python train.py --vocab_size=1024 --hidden_act="gelu" --init_std_up=0.053 --optimizer="muon_variant" --lr_mult_o=3.0 --final_lr_fraction=0.1 --dataset="wikipedia_en"
Each number is 128 + 32 x the weight over its row's rms, rounded and kept within 0 to 255. Layers, rows and columns count from 0. The size above them is the row's rms in percent of the matrix's.

# layer 6 MLP up, 640x160, rms 0.124, rows 621-639, columns 0-79
size [103  99 107  99  93 101 100 102  92 108  93  97  97  95 102  95 100  97  94]
[[141  94 147 109 148 114 204 133 153 122 106 139 162 163 136 193 107 141 157 133  92 123 138  98 126 159  73  69 132  83 156  96 118  80 125  72 113 110  42  87 152 145 145 121 109  99 144 153  96 157  75 162 131 155  68 118  91  86 182 130  63 158 127 150 133 161 105  97 106 122 128 145 109 163  82  84 158 142 141  97]
 [159 109 193  95 101 192 124  60 103 142 126  91  50 129 109 179 193 126 155 124 123 130 113  77 124 120  89 124  54 126 102 124 169 122 156 112  79  81 118 213 116 143 141 150 104 134 137 129 164 143  78 150 158 100 118 151 102 108 125 114  73 136 104  85 196  71 142  87  61 147 160 141  91 100 181 105 165  80 118  91]
 [ 85 160 112  63 138 160 152 112 172 139 127 146 186 164 138  94 111  71 180 155 117 104 136 147 139 198 144 156 154  75 171 129 116 106 141 165 137 140 100 127 121 145 152 153 113 107 134 156 168 127 164 142 172 119 122  81  50  91 118  50 119 102 141 110  66 108 100  79 118 139 117 139 141  94 126 107 140  78 104 140]
 [116 173 113  96 127 120 122 146 169 121 145 150 170 157 137 171 176 123  85 161  92 115 118 170 118 164 132 159 190 153 166 153  91 152  91 114 135 138 123  90 144 192 108 118 125 135  78 124 140 149 130 115 148 169 165 114 126 132 133  92 176  78  96  91 155 134 180  94  44 151 156  90  88 169  87  71 148 112  17 119]
 [117 120 174 135 109  80 128 107 115 142 139 177 153 125 102 161  93 140 105 121 167 113 171 206 106 118 145 115 124 121 166 114 120  92  79  84 202 164 146 105 159 133 106 147 133 131 103 117 174 136 106 148 133 151 125 141 103 109 206 165 123 112 137 167 160 161 121 145  93 173 104 129  90 110 150 102 154 134 124 168]
 [ 81 115 180  71 112 171 158 137 135 179 146 118 135 100  87  85  93  83 120  80 158 139 172 152 194 103 194 106  61  29 144 128 176 110 158  64 164  73 160 108 125 193 121 114  96 164 137 118 175 125 168 152 123 161 113 114 117 135 111 173 131 158  68 126 139 155 123 100 128 157 116 139  91 152 125 137 168 148 106 163]
 [ 72  83 156 122  90 184 113 152 109 107 169 152 171 138 133 114  74 109 124 150 174 101 102 155 138 101 121 207 115 139 128 166 111 131 102  76  91 131 100  64  60 120 155  94 115  93 150 100 208 159 102 171 173 162 119  79  97 135 140 104 171 123 159  81 152 129  88  79 126 217 132 119 148  90 118 193 131 112 117 137]
 [ 95 147 152 111 136 157 132 145 134 112 154 169 191 156  78 137 117 143 117 156 104 146  83  99 116 131 106 154  79 121 153 160 111  83 136 138 128 169 135 177 106 159 165 178 142 162 142 100  98  37  83 159 123  77 114 116 141 166 121 127  79  76 110  93  98  88  56 204 131 145 140  90 106 103  70 157 154 162  77 124]
 [150 120 135  79 122  91 142  83 110 123  79 144  89 162 157 153 109 114 128 152  75 199 111 176  81 122 139 121 116 195 130 178 133 128  54 154 113  91 108  95 121 122 159 151 130  77  84 158  73 126 141 145 118 127  75 128 120 170 114 132 161 136 114 140 129 109  88 110  98  78 152  95 197 123  68  88 148 129 144  66]
 [126 147 115 158 106 126  93 122 134  71  75 127  97 125  80 173 102  92 155 148 128 105 197 165 131 139 118  93 105 172 120 180 134  91 172 128 144 196 161 123 139 154 105 157 145 107 182 171  96 120 112  65 156 103 148 146 129 151 153 133 152 142  77 180 168 168 163 188 147  99  68 138 146  95 137 119 149  82 192 103]
 [118 171 176  97  91 100  87  95 147  65  81 138 122 191  97 148 124 189 117 181 142 133  78 141 101 116  95 161  86 172 173 115  79  95 124 143 124 155  70 133 123 123  78 116 115 120 115 140 180 124 156 120 137 126 117  95 124  75 137 115 148  89 162  97 100 167 120 107 212  96 116  75  91 148 177  85 141  88 150 155]
 [119 158 184 168 119 147 102 132 141  93 134 149 118 173 115 162 148 170  88  74 136 186 130 178  73  94 190  69 100 147 138 182 110 103 157 101  96 124 119  42 118 161 147 106 134  60 135 137  76 129  97  83 152  88 150 148 184 174 154 103  89 109 132  84 177 137 118 176 154  95 123 145 121 147 170  98 173  98 134 100]
 [143 104 196  94 101 144 108 181  96  67 112  93 125 158  96 121 134 116 154 106 108 148 190 138 111  99 120 188 113 103 115  75 146 142 146 181  93 155 119 129 120 156 155 143  82 128  80 163 120 152 110 194 156 163 168 100 102 127 124  56 125 146 154  91 158 124 184 206 177 111 108 107 121 121 172 114 137 166 131 109]
 [148 140 122  92 114 141 144 166 176 157 141 129 104 139 113 151 184 134 125  92 139 214 160  92 121  86 136  95 134 148 146 152  96 132 161 155 137  91  99 127 154 120 115 100 150 160 169 142 162 149  89  90 122 159 101 120  67  93 181 143 152 108 153  90  91 109 189  95 161  95 164 137 126 139 123 151 136  96  73  91]
 [120 143 209 137 151 175 152 168 109 188  94  99  99 120 121 162 170 136 124 125 119 141 149 112 115 144 115 113 153 210 147 119 131 147 177 167 126 116 162 107 117 117 139 128 113 169 142 140 136 165 167 104 104  73 146 147 128 183 139 153 154 143 105 112  79 149  85 147 104 107 110  93 180 118 113 103  90 143 127  72]
 [138 135 112  93 107 165 150 106 138  94 132 129  84 116 125 143 103 102 198 121 126 171 154 125 154  71 113 151 109 131 164 142  97 170 174 146 125 150 169 168 125 112 106 122 104 135 109  79 183 125 124 180  90 126 158  89 141  77 119 140 133 157 184 194 168 132 146 189 118 108 179 159 138 138  74 132 161 168 124 112]
 [129 163 106 161 155  99  87 140 129 146  98  57 135 135 121  93  87 141 155 156  99 108  86 177 120 118 129 108 158 117 107 156 140 172 182 126 142 124 131 122 177 137 151 184 138 126  94 141  90 138 168 170 149 142  79 127  93  93  56 219 124 118 171 127 134 164  95 122 120 161 108  29 139 136 129 154 128 164 138 119]
 [118  86 119 104 127 174 132 109 154 164 140 110 125  96 133 113 178  94 164 102 163 175 163 139 155 115 129  88  97 138 135 194 129  94 106 135 135 113  99  67 161  49 185 180 118 134  92 151 118 125 176 125 118 151 116 104 126 130 147 133 130  62 157 192 203 151 165 105 132 160  62 107 115 104 111 141 136  89 102  65]
 [118 141 102 102 101 171  92 154 110  46 144 117 111 166 109 127 225  46  68 129 161 165 135 116 109 149  87 150 118 117 181 152 115  88 114 154 146  85  49 139 166 169 144  88 120 158  98 189 151 104 142 151 165 132 138 119 152 144 122 113 134 157 101 140 107 102 147 113 125  95 183 137  93 116 139 133 153 111 196 143]]
# layer 6 MLP down (transposed), 640x160, rms 0.0671, rows 621-639, columns 0-79
size [ 99  97 109  96  97  95  99 100  94 106 100 104 104  99 111  93  96  98  98]
[[118  95 156 165 118 140 101 137 145 133 129 110 170 110  99 125 169 109  91 100 162 151  86 140 171 119 144 164  66 166 125 185 213 153 127  74 140 122 196 132 118 160 156 127 133 162 146 156  79 129 115 158  94 145  77  97  94  91 111 100 178 125 137 160 115 136 148 178 124 169  90 149 147 142 152 147 120  86 200 116]
 [107 119 199  76 168 152  96 170 117 107  98 115 207 132  95 107 118  59 102 139 145 143 111 163 142 138 115 107 103  98 158 157  90 168  69 168 156  94 173 134 114 129 151  93 126 127 166 177 101 146 159 124  95  90  92 106 213  83  42  94 180 144 112 121 144  99 133 149 123 122 161 150  94 151 120 135 139 139 136  86]
 [ 86 162 137 155  89 121 131 182 175 115 140  82 162  89  95 115 136 163 106 126 154 154 123 104 121 111 108  82 158  71 107 167  93 106 132 141 170 142 141 162 127 154 182 150  59 188 118 102 167 149 119 161 111  99 129 133 120 131 174 112 103 103  54 179 132  76 105 113 104 124 104 133  94 114 148 110 141 142 169 106]
 [112 104 149 167 147 142 117  72 152 139 156 134  55 152 104 105 128 143 179 128 100 106  87 113  91 119 153 143 121 116 120 180  90 109 144 142 173 142 105 142 159 133 126 122 101 154 131 143 151 144 135 128 134 169 179 128 117 232 104 129  64 157 112  89  63  91 145 113 135 195  56 161 130 130 155 154 120 109 136 143]
 [150 107 143  99 149 109 179 162 144 103 119 103 143 114 117 142 142 123 119 131 163 157  36 111 119 174 148 127 185 103 171 117 183 183 126  90 159 135 106 135 126 131 172  79  76 119 124 165 204 154  95 122  81 129  29 147 139  98  81 254 103 146 133 103 117 118 114 102 146 123 174 121 108 117  61 152 112 114 119 139]
 [193 132 148  98 141 101  81 149 141 142 107 113 154 143 158 115 165 122  79 116 173 135 180 137  97 149 149  89  53 182 144 126  99 142  72  86  92 124 109 128 170 146 114 161 138 160  93 186 104  98 162 185 116 114  89 106 111 101 161 171  93  61 148 146 149  95 140 188  90 141 111 133 157 127 119  77 147 114 105 112]
 [149  63 174 122 155  68 127 143 119 129  75 108 159  98 159 159 132 113 161 128 116 144  63  81 149 176  84 145 148  96  99 187 109  74 126 138 180  45 160  54  90 150  97 157 114 130 151  81 167  92 108 180 127 135  79 142  97 184 126 104 154 142 138  68 135 155  81  93 144  98  99 113 109  60 104 181 203 127 149 118]
 [131 121 150 163 145 128 142 190 146 120 124 147 131 184 135 105 129  25 130 149 152  83 126 163 137 121 100  87  73 151 164 139 126 118 154 165 107 203 155 135 141 112  36  99  78 136 119 105 114 179 143  75 154 133 124 177  84 130 117 105 126 166 128 117 164 113 176 131 156 129  85 147 142 118 158  88 115 129 115 120]
 [108 134  96 166 101 171 126 109 111  97 108 112 169 113 164 143 156  90  94 128 192  95 158 108 146 151  75 139 156 182  52 102 147 144  85 150 113 110  55 142 156  81 176 116  78 160 200 123 109 162 112 111 159 163 166 150 181 153 163 152 147 108 161 137  93  71  98 112 169 106 140 106 169 126 133 194  76  68 150 111]
 [130 162 150  89 129 128  66 108 101 140 134 124  96 123 161  93  93 149 124 117 116 172 172 127 125 105 140  90 158 105 118 142 197  76 149 180  66 104 162  74  76  82  93 141 154  83 167 119 177 110 167 163 146 104 189 109 117 128  94 140 144 155 142  53 149 141 123  93 161 125 116  93 135  93 138 152 157 140 141 141]
 [180  92 136 190 106  87 153 130  82 148  62  87 132 130 148 120 123 157 131  97 137 132  96  79 157 136 117 185 136  49  94 132  50 160 133 138 166 141 122  91 158 122 143 159 213 134 109 144 129 110 162  96 119 146 155 187 144 216 114 154 111 109  99  93 124 191  67 130 108 130 121 109  92 119  93 193 143 107  87  96]
 [138  92 135 137 124 170  97 112 152 145  89 123 134  86 126  61 126 197 156 152 145 101 124 128 155 106  99 102 127 195 231  62 155 164 129 185  86 174 108 166 148 105 151 129  75 131  88 132 135 114 189 135 121 158 193 143  81 141  64 114 135  93 184  97 140  88 100  73 153 107  78 163  75 113  77 108 157 155 138 138]
 [ 67 120 126 215 143 126 109  91 163  98  65 175  81 115 103 103  91 122  77 129 152 121 133  89 134 143 128 143 133 152 153 159  97 136 168 183 214 106 173 148 112 121  96 107 127 108 141 152  91 108 151 106  92 126 165 115 116 169  78 115 141 135 162 101 135 160 126 132  74 186  99  94 102 188 178 149 153 150 159 192]
 [187 160 161 105 127 158  86 115 110 157  98 187 111 104 110 100 140 191 108 163 162 127 156 124 171 153  86 147 152 154 164 121  82 128  84 123 165 100 156  87 115 180 151 115 125 152 127 177 101 145 158 106 146  89 120 117 110 129 127 105 132 190 127 167 168 137 169 138  85  78 128  90 128 152 172 161 137  95  85 101]
 [186 127 124 129 110  84 164 152 165 119 123 103 149 124 125 131 162 126 117 124 168 144 119 140 114  46 129  93 131  89 137  67 121 172  61 154 163 157 145 134 118 110 137 105 182 106 101  81  66 151 168 128 114 155 178 104  83 102 104 158 114  97 112 102 103  98 104  83 137 166 115  86 110 166  72 113 149 157 171 180]
 [101 153  79 113 116 115 145 143 136 178 112 115 151 143  71 164 145  81 136 103 161  89 175 108 103 152 130 108  88 154  95  84 119  90  88 186  90 137  81 117 179 135 112 167  98 153 109 132 142 195 171  60 123 112 116  85 173 214  91 157 182 160  68 156  37  73 102 108 165  89  96 136 146 178 158 112 107 144 134 104]
 [179 122 133  73 135 144 110  86 198 152  77 158 143 113 143  77 159 129  93 170 152 112 189 133 186 108 144 122 133 118 146 119 173 133 112 149  90 172 108 157 128 115 138  73 108 120 116  92 111 130  97  98  75 116 160 158 138 118 123 109 151 151  88 154 124  79  81 131 201  81 155 151  95  90 139 116 115 177 119 145]
 [ 63 172 126 147 133 157 145 101 148 154 136 117 100 145 123 137 107  86 122 147 139 156  36 150 147 162 156 104 119 109 119 108 131 151  82 162 103  98 144 127 126  98 143  95 126  93 194 149  68 121 123 115  99 164 124 164 136 156 159 112 113 176 147 122 145 142  28 118  78 155 122  73  89 184 101 138 138 186 113 132]
 [124 135 192 143 123 175 148 211 117 159 120 115 124 101 113  81 130 199 117  72 146 119 101 156 131 131 167 134  97 125  64 151 223 152 129 104  93 158  93 170 142 104 149 135 115  92 129  95 148 119 150 163 124 148  82 121  93  69 128  99  96 109 149  84 202 120 139  89 137 120 153  86 149  92  91 142 162 108 108 151]]